Weights of a small GPT-style language model, trained from scratch on English Wikipedia: RMSNorm before each block.
Each number is 128 + 32 x the weight over its row's rms, rounded and kept within 0 to 255. Layers, rows and columns count from 0. Numbers have three digits each. The size before them is the row's rms in percent of the matrix's.

# layer 8 attention value, 96x384, rms 0.0657, rows 42-63, columns 96-191
097:120107121088165125094145172076132097102071086157109147108129113113129087181133107206139129137089093102092143102116083156137133150164123164148207094169110144087099077099135141078063092103102187184130101152140076163163132122121168110113124091219140160088127137080114132052091171122148124069
103:129132136125106083183103138159165124117111120168103141099027129177156191139135158108129125129121093099139127089091127083180142081124112146165096181056130128149124135134177150123115171125116085136167168088161108183139072114107098134173177140139086147130204179200142146147072124167133095114
097:213098119110070100072096090089107130148113131120118105130108120088097148130139131060158124111210138144198165145083098139102098105104096167187187069099105147092118156155083069159120077169119139118104096125096092133138107114109148141163144120152099134139203172145158063104203111127070155058
100:147136101159135148129098115149108183120087117117139139146133165122141122117069089147172090149074095158147058143145103082123107086104137160070101100142110122104171133121124147107119102147173199235170141062062154078161108135123136132107126126184153147078175128114111176099144131136165115149
096:181082136167097152210125117099089138096140104181146122122154129128127194139120094136101139124043119126104066096083158115136155146138039108100096135146147152210197123139140187134139096107227125104136151156078128154157113193136132075145169111116132108156132100173156164110157081124078098098
099:091137230166111104141174138143109160104120105113186114062139181120152101156141096127102135065140154106101101144139137127111093119168135161145135136103112173085182069151164164173132157133134119188129106076185141096105136111127127109170140160111158109131142141068076142173093138008189107150
098:121139074104174172111146115164169200098135105097150131121199145135119178099101116111085058133130076133089118101097090100121111121122145118124128113087152166104116120130137154165127155143129200118163124139121114101177113142134175094140092140172152112105053112083095151090117145125126074123
099:125143105125147061142130143126092144141136123138128222188151152144140069166182122107151138191170062121120096092159172119128066097098175123105094129150161147118117107093100048031092071180186171100158170153115056139159138099151152149127127161106135176113138145117157166161152149135141149143
095:152131100109155131126124164131154130173121091103069093168139170125125092123145098100114093109112090164139120119119103164138116148141143128154153144111117158123125135103103140072107067148104128200115116164149142109090090177148113097163134118106124107122149134120133095132138124150142085141
095:124125079173117096104166111156142143147131042121123139159111140131155102116119123101179177146106140138158110175060107099170094098168100123068113051111135105151115180187201107095172121086146123154142135126149093166146047106134124109103108139156132121133140147167124119139126083100118116129
104:140168108097116144108138145127130108073164176081099143156104191178100083178132085104125152086091140193151150146131173168093142091168107145144159087075089085156103123142147047144151102068184117129158127154108119156183163165105114145156142108087160097138172147095091101136124137156085133148
102:133139152097121113118120079201068163119138063110153149134166169152146162099108073097151179184134126172122092104125138122089134143159125138187139139147135097153183101130192048140103117125211127085148146097165111128136128125078131101129063107074087097110135188046123063130137170160156172144
099:151135097129122113139115096141112130173164015150174127096099114118153199153151083185174109145167097150137128144120124181132148121131094106075130128143180110171106156120146161125155124135156126167098114127123118058111169141102162103110137146121155127095150070120098150163099104157094081122
097:103150107041149154105139075113126079129111102175124103166161160142154133139145156175120083034093085087149129103185176127141146149153163144155110113144105105127121105105145149140140141060093141164141066142097107112127096145120112120075142127043095084134118145161156202127154140086111113143
095:120137164158082121132113127074111118146137158120128163191125157097136101118132182142075201145086172115103117103118113067132138132121101169122175154118091101136119181137148138164122126121125104095114110141070149168086112096135135124111096124113141092083127163174170128105092086084156091104
100:125128118138075093139128181125143182132159129160131196123164177142131133117120179163122129147114173142126131095151108142144142146148103092112096089117133056096149108073167130170126176116119134152087134148129101099094089130156150142119122095120141123140107113158131124154086135115123116158
096:149125157046143164176166100164086210149154133139115094153110137158115103135135124112149139159154126160104131129145120123134195170140104123089178082153156148109125118070089093107130085117123090123183085169152119101153137112131100096093145089114128182111051090117076122140119163191066099121
103:092064121169099095174144089143149106145093113145137106105192120126125149130127144154147141151148212100130150155188149125144129104155150136112178113139143141059159143079138142184120128103122176119159153153176143100062149108134173129132160213131085093104126092093085186166176102159147136153
099:143116102177127143101154128185089132120191130128125086102118127196100136123131081108149135139165140141137139119084190126168117098141129051173091100122043149064156144071104154133153126128162128115102076131127179165125158201114137136118146108118130137159151106125091096147138049147149142123
094:147135150171159141104114169157087078106074086170162142078167101131150149161122093140175144158143184114106105084137138128165142135176157126128149093137120124124149178168161098125131107133116111206133146117127113109114138119119145140129109103120140167075161080128098138161105167153121147169
094:134081149095116082171099077092164130121088125051130147196046159226114128156118112110132118155150064100124047147136067090091146117168131180075147125125140160092125174201146134120142146119097141151183120144141063163095198121139126092153173124118140128134119175151068178185136142145183101177
098:100124099143126105205137196118185121089188148172115144099112177138130160166153150144110103110162136104123106163111095146132140127193124171096090148128081098143091138143087124098125131169161135166121097167135114174174131131109174137121126139122089185131116133168117152078100124134122111134
# layer 8 attention output (transposed), 384x384, rms 0.0975, rows 138-159,170-191,202-223,234-255, columns 96-191
088:133106116087171167138144135136194107152147131076127132115125123168184178090171115115105167126118174138102057122133161096082124082114140123171102128168151119093176151103097087135110127139152107114206062117144149114176088140116114180109136107114177132080166124160141100127112153117096145168
097:120176139111168163164133107071178051159135068123072086127124116128097087165076110149170149137098150131162107118090157148134120123123114137119156111064173142116159126140105146148101103168124114170171175123100125121122059100050120135157138100171085124117151115112111136155116135159150113151
090:181187178150115114142168126141038126137151074142138144134145087150069086105131145154133117068161169144131103134100135147105182146127135115154114127164182163131080102159215173118201179091156060120082097081099167163077160135126150129073140174127126153166117141181150062178158115092140065095
083:047182134089123149165154130153108097133148145180085174124176091108123072128212173117106076120165052123160167178137130111098172080138100104141121072147135124156107097024137108160142071164061197117160138134049175116152153108117188167147100136092170097068129127111156135107135094142090079153
083:111064114174070126133105133153139095212161106147140169132127100098143073165160153138130132106164173056144116155137112147096153142168124120160109138150102173112143111195147101119174165136124058098136139092103149136103130120133108114071107125104095098097126176175103147077175157114104187150
093:173105079165108105160149101116075144104154100175101105063120167117143104150028066140126079100153122117175121125090110134156139169122089098113155116136161132149090070139087114094175116122113164131102183128095132098166142140147160106142110139125102116128097146146092123214106154051141106104
082:100123162120134108091131138134112094158103141121092102143121150113141088195154132092131100087061113120135098069181106113153095121153116134145168195158143128097088154181184093078053177091163144209074118121095135201161084147059123132128126178084090168126156107110162103119142124131129188090
080:126137186081147107131147118151144099094221134107110153141153143176091073105126135136134042096163120144104160138178166103166143143184195102075117132110125086137126104160179120100163078102190132114110095131159108179088176085208102094106129190071183118110161062118161146117164148100126144132
075:114122097121088126207115157094189115133140153140110077066122114165165145092119129185176104066082068126162192144156092134124118116140117148132128158113171121101149110147098104122105123155139120084173168191107195180142074040142109118103148148113117101071154128098114113127126109190079079148
080:124131152156118123095096104156120162056131110141108083159086115125121137142134168116118105047153088151166206086113139148106142105180135127130150140192146031105132127141188125181122131107142134091169119160108155136110125121161091093187108079143110138147207116171134198117120140155095107093
080:078133147105177177150087155079124114165104173183145172097117201163170154136192114146167173112158119168095125155162190173111144151143119150142154137111112087152161125140144120118142121149137103127119115130158061112204179139131101132153112143177139085123167143125123127142140108150148085102
087:125136139120091135132081105141088129135162151152126161123090132156155135132151138103093120158156081175148192121134170110079091083117140161163086132127091117119111130117106163124095109094163095088145167068133119079153219106147107048133157147199097122115066147112146149065080106155116173110
084:153124134138115162116113064129138128157177075119122117113134087138149183107077096087146146126086089159143117113126165142095101113148073140138144166124100099183096153125104136157125138126149112136111179148133164128068143111125100089074137149092080084147115142101112038118169129141127110143
084:125174149102105194157163149101184181086157120134132124109173130062117126125161082101135109145150130078111119134152164086140151178157128103117130114155149061138136094148207147138094151153171173152132078130169146129092131097138100155103172141165204186165112118115126098166119077135156101113
081:135123133143107128173145089142089136159122134176092119053139114171111115104062132146144120090122101105073111155149079134129152127113160138046146099086093187066138081134181141093078145150101125131131095107128158221159049130111137182143127119083120170119090199170079150173162093176114141089
090:157101141107144076126120147114108119147133024115130111108142137096159143132078099114193110114155149066171139183086082182108193094115125116070126043085145109113090064160147162166137104131140091168154074139056055191144088128158123170141142104171132102166101089124080083129110129091145123101
085:133165203142113115135119091188098137177111153094098079120099131116129159160111136138121087162196201147176133141179111064129134108147108138151103178149088117151147174100152173091131113129154174122214165132098147166175183108136084027077154157123173150168151154100108099095130151080114159148
089:130130088162133086189095069159129128121078077112129113088109157136120116156094126149126156109115146117139066129120125148063216128135138099106138084151131165156078135130175139091165097147078131145186104118198118125137098104112126115072115079113134080154143111144094091176179199104108118123
081:068168160079081122137116174129141117121138103062152151181077218061090162138140132108179132143169129142073085164159160175122176088135126142185114151097128168116101142145088048061179175107143101104095099156059084122122201150150118126087185124136167107139088103061129075098145098156132191141
084:148120138134115111170170164111131142151083093148085068119161094113092147181102093112131168197116098106157161169111104094080092163117125132112170129121149178061164138139186102088132149177137097142151103123113172150109050114106179126142180102089120100142122105148114164149175095166170139163
086:157103137143110122154090153176138094124171061099133087115118064104178151161081107178098129102074133140121146137153101160123105128103087086045158166090109134121092130199158083149110123182129114190143121151122177117118101070140144119143129091125135107137139116178093092214145134125182133150
090:144106111101130155087107146144112126123115097153141148134141106064178155088063150155149086059145098122149132114153040118122117133160122121132150163146129114089115142127073141116175129166126154197185099162104119149131044170128132148166138226095169125145081081133124116192126139093124060111
108:123109123068118103126129158134167131111150132107142146119217153147200158041114100190112144118131139137111127108103131132138167164087155155130119123122138156149144143141153087107134119201117065091129119084141148122102143175186165157117103113137123135095166178157093181143124160127102140095
104:156137150141154104089178187097102166143117096095169127152134166116077153117161174072114159148146162106166123097146119092152126170065149132145135092158126133130115132185195165113142145106119110150143108131102155165114121115106112134112172149169122151144115160122140116059104122149105145120
101:112076134147094147130162114107153131076151060102135159134077147086099135186079127113079118132114103085135143177118141125105132105090168118135105122163113075187116085143133099124123100131188143138150132104109075084083166134206086126189108141095126169113085102200109084136124145098112125111
112:131094114176051123100120128071166149125141144126135153128046138141107161091117093101145153171164176118121214141129161194081074131133132119197126127148076082136131152166175136090049123070207118117183101128166126169080078144166097106116068179123138160145114115115071091099108142206172161106
094:179128103143116132152138135153062160120138101164090128121059108182146116098104174085141119119106169171097101153152121106097134129131121172130155089149090133152116162092147070167147125106109096102076140083113157115112130046101119116108111116109153161108130102099117171106126086131118115138
096:080145057178136121121104113136143119137098111127166082117156178134107100150150086190146153133125093212138100064133058194062181158111164087140124117144118130125105121107174148109155126138147119137105151081127126165144091142140147141152161095134087166129130127139123094133113206140110158099
097:147068081132142170103150116092070157069112216143131169137114175083142148129117127145108161123044180101162137139063122119060073120115114139120150181115116189130087174100143172159094115147103179074147146092109066107132117156079171130119104159131124079133162127080139146151104129110153158064
098:089082113155152125090164153147102123120107092142149145139073140085140131156119144052089122098159107133087141119111077131115133182071127139117092137121159168127133098186122162135143126225065112151111143038135140087168127121159135106091149130142165140162209118101131159151131110162102099105
101:104175141138118099162111149156151094143157111119150142144120136173145142080127135103036192127142137117127156162117142127164092166045183120084146102089132139086193106161122093114198109109121166108137147087109118150174143151088135145154136147133097134138177143136141111082139138111097084072
097:160121091087158177114069127175155067121068122158065216151041073147164104161133109139163078114164090133152198167100163081066097130186113137103139132094111137110126075127102146154091137095125096116087165122077128058107156070079149127145046142146079112095070075099159114113116075146155096135
111:138104185070149110152168161141106144120097119094157125075093103134106130132155100087118141104174114125183123116110120143136158137090132114183125086126132174116132090131092103108116099151096122103125158090198103127151121080089187130083109197087073083174066124172149180130121138100169141122
104:107120145135091139132105136169181111084113168160132106143130172100160112175202116097189114086152075148102134085157103121118132142102143105077140092077134145144101090109121126136163147096180167072052217076049122203144152200120080180093107073165115105109124124143137105100146100120123167117
102:134137161156110142116161166085143158138092182106169173114112141085121113112115152135125179128164099089141106166141141147114118164149151142101107192154128128081139116138165150071093125069150175087157084071137101076124102180084148139141132172189190104133117169099120164135136126184153131097
105:132177124108152123144163151144136095133159151157042115101169159092072131092180082086043129152061087161134096113136131082124097123176132159058156169160147175088161207123190108116137146126133145165150158124140168137194150182182148117116120093112089149173184123132157114122161114113111096129
102:121158143105178119144110109121117143110142118110158050136186145122084075144109138110171141143191104131097111135133176079163110068080175104090100156136093089107173113092094159075164074112064121113135163133121100145162121162160118132096152156120149113114114111164110192072139138099191089149
097:142107145118108160148161157114129151116122094130146155154101122108119120062076058103096137152097149132109102179143107148148143143155116113106137176145153177077119178158142207079177136142158114077170157082142141209173114161120109152087172111100086156124177119137149134154137114137082103091
103:132071171098089163119151160160142093114132115112114197109120128130155144108091144129187092142159138176102099130145232147156117140153059144184102064136159127152127159189138142174085129124180077151163172133039193101107127147147161114153122120211063063083128078136163077161124102108103105175
101:079145101150151105093059168173066134149147085171117146106179135157115137091072118138103118161112135146153172115126135091075144110139097141145137149063138141093093062181065123109109131066136115106125085152145102151140116181155084105165121143146116185161116136156118098091107140113136092153
105:127162070166111163153105138084026129142109137145117111168156121103099161106125085152085171137088146117111121114169077118162113168158101140127124134140147049111147188141164142179092099137104177105146105096117159098171105091071168136106139144122111157148144174078125179120116122130157152132
100:120204138113089127124096085107155158100093186146135122115072090113162141173066141139173201111143111154132127107172139143101130124116046101148127114194140123154135110123162124141127155236088210112138114079142157102129078103086106104090094156133123106109068107140137089097139162145151066135
104:116173116111086123155100162127171172105123188145128065142172094171096206132096181107122105113144165101166133091106118098168088136132095143147141132077142217169125117122134128198142120117148104154111133172147111080077086196141180118137147104145135099144162107067175108132132189145095123196
098:109128128116151063147126091141114114172134132081064085123146163141095134096127117083147134111095138092129114101104255157168145149101113154140159103101077090137087127163125164103150129108160098147093175175106140132129150090095187159125079088114185166093207083134088184164104162175124132174
089:120174104192139103121161084100095095129149150126149160122082108119065105142148154086127138165090110148107165165117033149093148132138147117108121161064135094122112112122159169141106087086164159091095134121088119146122149152084139102123149152118141102151130116100120117115125111177088191121
078:164162147120053177163070084159158100121139164174173097105115075164180102191131129133120138108134176145097150116094153155151139128110153098112131151087130106078125216110104131151194115142135107083105060132083122097107123211149192124153093195095140085133155121080110155132179152125186164151
084:143142092145128144118114143232158135130105079142116093123156104141136103170127124130147159158094134180094091126147213093110124124171146169150115149139141141110083222060131089168134102086090103138173134119105136167183147106063123099128113109106139122096131127146144104117140141156119135150
088:075130152156184155103087127193132116163155155129086090174149152118143099159171138053146158140130138091175142092158115116174154114107085234070156110143096097130160137141141105189093117168086052163108133169098102131136157186154058107156134101165138162128140103185183131119143118046130131164
092:126065139109105078119131171054132101122150086081107116184107169164110133140105102119132136126154079126120139128122187129134130100153169122098101181119181139134114109108137123124088160132108085115126115122126104156090133069129127154127095085098085134159091115090129114204145127126157108117
073:106150113112149142140099129153097076131178111136076144138083210147081106112181114090134148121095111066114135143136172103114120130149146109131178161146087165166155146164066134119082105133095149117198076120160122132078179110167101030131125123115084128114146151136094068095102129130111160121
084:161172180187107120181161117151139096142143057150131132145155119105148116143136124119127128165100122150141143117129120128181100145149163089087163124120128137147130127165156111132124095088171110137183121155098118097111125178151107048131213161055120076134082104216163099121120132152176125173
086:110105154104181102082057074089121084164101135124144120107142187181154095165120146165162143109103116136139192168142105176163121142144106156092097133148082117129094146181160146143101107079070090111144186133102109108102105162110085124105144111173065136180122151112119138087148173162141129087
080:183063140116112139082178127110090143124124126122094166132124131116130084109193076104127097111170160131142086133061063131133162077176132076115136127072115157185138053086177144140130131125127133057111141112120126115178164093130188162102133135110157148119089082117092074195138127202124156072
088:150109088126091107093163085056132147133203179148182117135092111146099128222158092166196114103111175094155116072113096170125194117101136075104162160078107149124134054055143101148082116093141162102111128145167127121137097121109097140108071138155042125079141144099126148142128121097107135091
083:069150123185132107112049125151140105160098158165100097192179126129153093117098087118081165163134132089108153164101107104116041130100106118086090139178110083104135190147094168129129140177186100094147108074098119084134125136097135114128101069146119130121154152153151108140097178111110132138
075:082137138179157169150047087116120147146145137097134116107156150100124147099086164144219130150073129113144146109166138130163172102127142123126125138164108136109104167117072146148135146136089119175089093152119102140068129226141174157201121175044138141103150147161173112182113168100142053135
090:096143161088106077145166200140150159107177196143089111153083148158129114148128082096165108107058150104121142154111082111085158100069132112150145102120108200128136092161131063114100148200116124135135167147117121175146133095157130157107155095109111110049115112096134137124060105105108122073
091:098095103126125143141117173138114143118103132116152184117053148152138152192180140160136151148129095086154170130101099137120198116112156135171027177077159133099150128056078048104169173137148225118074116163123163094116123110079175121157175122144136135053155073128113164148104107105153119093
083:072112107147145167149079108155129128130150154153135121120140146091127113196134105100170146078193066092148138078155094152082139129136153194134149125179089141103096095112143133098099172140173167116100146105139107157121155160110111109147182169116121172175195066106099115107110189122078162130
084:158118128099229099116099141104203131137124125127110184132110121107099123162133067184142168121131080143152149075082145139138129118113158135078149096173074132164142082106121071119073152154146166091101156114144110141117081114153138086139099206126117108131132148150125172135101139122145150153
087:140085095178063151142162107104085127121146079063120161108156188147181137158142145139147121188090112103094079095118158122172146100146149202069142176101099105086179153137151106048191120179121137188151118146128089134160123153135159156155140109094161132124112172152097109131168155087135091154
084:142142142137115156120140168088090118112142117089127155109093121156135148115161085135111145080153110125164112114103092068201094108150167139114134164148120144169111134162122134170097163103072136084135110103071115122152144148147103191138108130083153067136122086111143143157124105205139168111
081:138130135126189134164126059198154170122116126153131078108190110086141106134100151128093175137141168091157124094170068129140114136035199135101152155089114095118143097125131091065103170086124151171138141168130157144157126109120122089151161083090184149110135109162139149101050117122123057109
082:095114161154160185111177101145143184100185129110117117100150152108088134117150177147121087126085113165139093117064114135111112115131170169050133116122084191149147092071137119143158093112083094134112079129169168160130152146150097116214107123149111172155069123130097170121087116118104138130
082:107152135138116103112162074105063094063144149198130113106123172060157114167102103093127121142119120131116068215139132165126122105098104109127109193110100134118106203110149079120045107134140082100020103058150173109127164123102155158085152122155110119122059142176074122130134096162140116080
085:173130053138051166166131140141153113152133163197111133145139073112095075185124147151142148204116134173121114051059107099116112088128126122121140118091148098093150136116135083156120146075127165131146188117133149134123141128134169085115103163061187131125072177216110075133113091110165150126
107:155116132122128126150140152169105203091195169122158121091170160103162145126100083167150160140144156152136139132074143088227124145148073185121116122159141166141142148116127100172097164149123086097082115154172163152118096125146140123119116076146101106139080124201178185111119171123151046138
115:122052054169144103158180156131055104108138119090129104176150138115079155128132140131092120151140118122168147157172071140156074180144153164054128092138125135139168142115129122129136123151166172121198140145108134118127173143187091138093142095179115126103117125137116096102055198110125108140
111:113110129088109133108115065154130135077135152129129196123194129119200120107127078134099125119122162160096096145145069106181000134094175141106166122146146112119115084161122108069139169145110097168158121194131108094105112174140120139133160101107134102111127123167087131141146117127137172156
115:101107098064079104104088082142132123118162143152113122094093111148129124122097156144136131160133098137063099084141130088148112170134174139168050177128156103084136133134185128150151198112077126124106105110157094116152105124166144122106119109125116084107057169148043160133158168090136166157
123:178156198166106147164159134153117122141060118142151097107154086141156090155165131152140106095165142123137172092140122103154127101123131116140167116160126145100145143116106083141090061134128113134112069140144116093169153144136082128118132129109148121095065146087038101126146157122089121142
115:152115092106139121124150123105110122122113121127070147161162092127087103181085186091104107139127094142151166102097111128150167141123135120126084120126185115136054109130207135118146126154132104073150118169125176070113090103100182126098126083100165159192034081134150139123188158153135107057
108:085111079085120084171096156162109178082159128111156202062055119094099088073183099195208109100153111124123127148169138110105217075092102172153115098158105129074131138126105140115097075170085107123145148131199097147119168125097111153129086108164125128122162166111155141091139165108100121114
115:124180133116106121133172170159148130071099079162077111193092083131041149143109067119097111078143156115095155063111091155138138134110115078159145128109091104173118187094098145204146129133095164167121154111112120179142087111121154147135109095122130134076106111114175140134080145111163127121
123:131128122121135087186097110149129106146121137081148156094121091142158119129100189119165122150167117197119095146142131091166080158119090188136092115153106165133033142159123151162082113126199153177116172106160091100146168125090127126154147148098166151156176185145180119135130105077117140128
114:105085195138112136174135071073141100116194110083183129111162176147158090117106164193063085174095103165129126119131088134136083148125060121066136162123121166088126185200112125135194135148097114113130144109133137096110085109084179139155108145114181169132081136107061144143171098119134113141
122:128093099148154145163176099119110157099129169123176164062150178126120115108172178138131106143150086153110107148145176165149113157111126075113157176178097127077109108147115141154117172143068131178097163134098152071159104125121100126162168152105113186109127143079122176086165137138114117083
119:118099109094126116093136152107143147148071124211115135154140117096080050136155132178139133096194198065087122173103110142108098154182172123123142121126132139140144063157130172153125141146119104096129137156119136119130174097141144080147122143145127117072122073123092124113146096099156145134
117:085113119196160119159112151148160096099088173142150206110094146103098102186145161144091104156157101161132102147157163080127104118178172172148090113097119127119129170132074161135154116106131157115210058121118134144110072122108138141123132090188155184142138149092147142107183159148149134176
117:170142066156190105072170163101160119150125175121113089113101106110144091044092111168130168146072123099139134163097118156123171133084133117134166084166109153103098127126112162155110144123101086077159177204082099109119150098118101166077055153113092107158109154094148135098104182105091116129
112:150158161125148111124140071141156099145106130135189079144176110128109170131185109145164158171066144186129144199087119079200100200119120080136147155122163103131093153155065102144185138117050144143126106135083095098125120061186152132128161107173155142102158139157122105168130121067157071114
113:133145158145130195147124103131117115053111135133106100107105128132079128076120133086076172135121143138089104132166108107149103153141121150157117119093125152067147128156056114127153133162126135105112154137139143123171172209094143129052125106111100172101137116129134105133181100134169129136
115:143085129115187104078118194119192168143132190102132136180151178176060132128123115126138129125125126119103164101130118131033159135102166053168157090157096104143080142205084100149084158123112073088064143086161206131144128127146134144180120122137168076120171123076223180125161112130114189095
115:137123125066131183050096154148082110083150157221106128178115102143128159064130082094170143204123091088091189118124148149070101169133157222136110075114106098128126103139090096101173141118173176152103090137183088108197121087130064129113171113117070175150138135158190122078061139065112110117
121:131098150146117156094168115106105124163112168146118077176104107148167096125156099139182109124087093190134097109026108146136097140170109115123071163169149141119115123101148108157111079166128189165127147165151107113114091171102202108118157123122082170158106172208150088133119165098139113142
113:091110125134106047154058110105157159171122134144137157103097161102107106082120140115110081138163131104107132115069077084126166163142093089150137198125086112109103178153042178156080073172158167097096185134155118153176160105099189135077126145128124082112167138110196092100170101164161124132
115:161123153086112129167174143116173110119136185112066117197166044125171101108103097124116103154113141121165146106121152113135183186130121110117109050156127138080155045072112085119186131077068091136184093145117121140138133118134115145115172128155122077116159170093160153111097175102125123099
116:193140192112129161080166116136165153122136099043145176121122088140161158109173150130100109127104175099135128162206190176160213108114105056153133156185119112148101102151175142125080095075113112083104089158075126134126145114081121104163182075163070151063107082074126117190174114188084150130
# layer 8 attention query, 384x384, rms 0.0425, rows 256-262,288-294,320-326,352-358, columns 96-191
079:109118192145090154170161143111099116149158146178147166147192118120116133132132128125136110084110014126164107109115138109060138094118159198110119133119101127102134079057158188145159079145135084128158174117086138102100083167168171081150126134082116112087161144094143109163147128106104182107
101:081127132168139128124134149132123169162140165152128116093158125068122120149116155141143114146159112100140117173097093106128103140123116130110125121104210121137078106158169121250207060111151181101109150090124171152082124142176163103141139073138111142113183148139121114107126180157135149111
100:057128113139140116132151143116142174123098086125169133076140083124128116133102137166160127138146147123166095170095068072181134144118070136070106109067147138090081102105148129203162102123219126097107178130150177152080110086147132174097095075140107164097119158153111209134092163172119178115
091:128133113096158118070140105176125105159127133082134176185133121131129139149102136129099107130153172125143134178134177124096118108101138117202164155121130106112119158185061045141101149103115133156117130100136086125146131186094132105125102159114109181144205075126163093121207142105157102083
120:186153122109122140070105095124126093120093162159125155158166110067135129158095153139074141092140114140110147147113144123058138115114187097210200144155136150153132162142133089114142134150080134184113062112139085123173162165085120159168119184128105136133195142127130093109195130126142069118
095:053061122072144145104119161150183116162096155144158137142066095185088111138098092114128116128144139063134136130120155144125102150185139083105113130102147096074150105122100082133053120135153144085147109187121121139088076109178107128105090116138129115122119065107122100057151141075122139109
101:102117110148119138164148166200114047136084088100151135032123078134135075163193078157066144137133155099117091128114144098182149122188105109126098149154148090124147102137123119093133114071118144145081097142160108090120172125168093095120108184130123119053143126118109156056090127130074129138
084:129093160139123082084115077090114114135147108136176147117145144161075074102128115130107172098114053152125081143109069076115141075127116080100174075099093119086143173144138059148136155160194147143179142097161118196125164021102110172093078132173156099081160113147090140075123135201153132092
094:115140155126138128121120160189159141132130099147100102140150118094139175109131098240111185166126143114120119116189146037081149123160090157096123139073137122173128101134096124076168109108090116094188176145095127078079111127092033115122108121089091184163101107083164182157125166144116145127
110:152143152132096111129121144110176097106167150110139138092209054110140145086110123048105098176091149147130127155141171089114191126115195114138133142202070129139168164152096085089136076080103135138200104096116104125183128087211188145115161111190118107105112131149105062120150114137114070076
121:124148144087163075160174135182120117184088095124147105094086109164141141160192167187107124167125110133149161135151125174101126096125075155100117123145175173113070122158110181061111120108152108123074086148136140084087180151147162130097181160100124148176101127065137062126068172101174091142
093:098129117181081135156133128137160119157134114113105126063091097095094133131154119125143158116117152130061117144156138142118164126129131108104097118113200124085125142199175134083106198109172194125085094102169126176089141162140139162164180120146143099171077159092103140099134135148093128101
076:159096103082143147165082151136104148150127129078193121110106148119074120177077111118165142160166100132152108166070116092068082120168136112058096145075089101144078123106051131100146141130080082104164101165102136065163135075162126083122092123130097161135121123148105107135115122161109129120
082:076023107142215151116136196168115117142114134138126117095140149111142175157160063136127138095110115164104179136140153099094139121159063112091125104160112095184119131177142109143155153101149099094112160130166074144139135180088145082146181119129150108122129140118118172083094118094084125136
055:110145116116170115128092134091087127125128142106154156175129102101059119136171199142147107085130134129138178086135127115116134101121078149074159174145147217149155181141171112121162099132170144107147125185195139120119116179107119091103157170066043124096105097158105172178118149099071135077
055:132113113042108115106132139138147066184144143130110153184142158168242069144131161142129135138135105131105146134091140177088067179126142197110098158153142146147166199119116102120135119101137150151190073140155072136118075184133143116130158179098126134158075109120103051115167108110158031158
052:094087152092121159100168186065122133129117127107109158147109189144153129168217073099133099134167138166149129121177147134100117057153116139234152129168167153189144168164166142104111142103050136121116123124133124127180138109074123163164156162162116133104124112139153045093153119112115111147
061:132143077125112149152112116141121122087155160166167136147173134110144097073060183123117102105119088100082090202075117117160109210113121143084145158099134093094214136139098119198162168114189111123184143136098102122064095186194167062108122118099132084091149136095084128123118154153189151148
080:144144113144095159115113110126127138087132163175130113139118074059087110122034193100124130118110160118094102184089126149125104175120110082107140142101113099113175175127131112190141189137151132119174136149135120124078116170189152113165092153087110112110137174136098166107133141141194143100
083:097088149081145131132091163138170129133058150095206162099116174171113134102135051194163109138152140071126151116086134082152114117136176119108140124140087133082131106155105103110116122134126110046167127207130114114123109134154057116089105066111074100160165054118160132100148153101097160120
132:107110132178152114141184172176141064152093116095141137073122103136134113084165044144059164142100148080096116145139137094177140155223081147109103136156143135169156106160123139132148126100120148163119105106165116120129128125173088110152140154175114082089116124109127143097107132169109118134
068:100062162106107151093158130094124183129155081113136105215119100085138117145098117118152122185088103210114117161195159149096178113103060092135115174125187127163126181103103138071124114153161139109084171179148120145101160111125108148125112083143134109123103128154176107211145148169161179160
069:076137175101111138084086139111081177133091190095109145081148128132071101145124135144097144162108066133142105150077135092152116120139076192155157061053171088142135155163107159188140082056104094165043126080168185140040137183122129098108159115131140152141106153155167138136101206153197154094
084:067155137127128115147131121096151203127067117075115143091142103108112076172092141175148115148079113126120158152120096035169125155140071129080135077090183148111072098151123168179147088093132110108126163129134168147081105151119116106098144074130089161182076151155116200161104177118139221090
066:142121156129094139107128097132144127124122147085171170157137139087115151122056121206115122111135151115212145137106142141121106152128140142201149196132118112114121156116165064127123113091093125162131100124150128169109151165148161122098083120142124194128236108079126132121160136117099118090
115:186141108121092145092113132132108108124114147168121115147182112076132148119093130114075140097134064174157114155123158168050143113149153098199153192170148138157115222093165076112123143141098154132106084101153105112138143129105162133141119142174177138125183165099126106125143104149155049118
114:069074145109141126114137163151164130141113130128142145160101162192109113151131094155145111132162147057126146101152100070177140123120166137090095122131137107098143076104133128120090145159158123051168128191129094168162117155160065106087115082077048110135129065141123152141118146095123184148
098:101099133150046140134165168152125136162084140100099114116079137156124111127142108129081126125128133115124108154092117121200143103196082105134093106177151078168129116080155154095106096077115176133068068116167117102113114083195069106130117137185136109090101155117111137087111151158146174129
# layer 8 attention key, 96x384, rms 0.0431, rows 64-70, columns 96-191
041:119101061201145166129098190128089100095085111135145142118078140111154056196109129145124157087116161117107099126111162110143152157205212211139111080117123122147108106148062163112094192143076124093108082130072089135137132134116088117123126105170190183165113138146145139101136160100128137083
055:145188151091116183129088107108152208139149168130119130092136129108154167050161088103064129205148120130153103125153129137145137136116100081131148107118135087141176141121188122185156087164143134179137078135196141111136062129144150167099118106081104100055104139089106132114132115180102173169
071:165230093185059157185124130115104110138115154166148113106112131098112165041113141125064152189163102133104180090112135135108167119164115155117118096162123071120152115103148139129130089112129132152113111153119172142128042190172192157115154092063142145117104184120095155095078094133173130147
053:142101169168153072121145149118150129110072108152161223104142145165130084153145140168174109033126197102146128159153135119132156108132109138085161108065140146105091148134103198055128139133179119091160077093118126144130162188177081107183144185114091090125108125126151084102115103144111123118
075:156156173137197086091132176161145119108071105087118165150132151157172148128176142089121106074130159103164149189067148157109114168086156111133146134076153103089076102161147122130147124126177151083107114120102096098115162132143067158132155225099130177129119116191165110115140162118069108163
115:110137075166136110121098199155165126130104112105184094136084164063136158110145109109083087136130116101163164109119115132129127133149189156098100106135096106073113095114146115157124151162133117135140148175116130122082120149154114087118062149106146157078093111154127134139122184092115178152
121:094141130135147121161121146083180086126122149151199091185130147200126123163142063082102175176122121096146126169120217098208102144179099125151132115127111132077127109102137130148136120115137107129126184111081135064109082082180097079131108195152129182154149135140124094136118174149160124070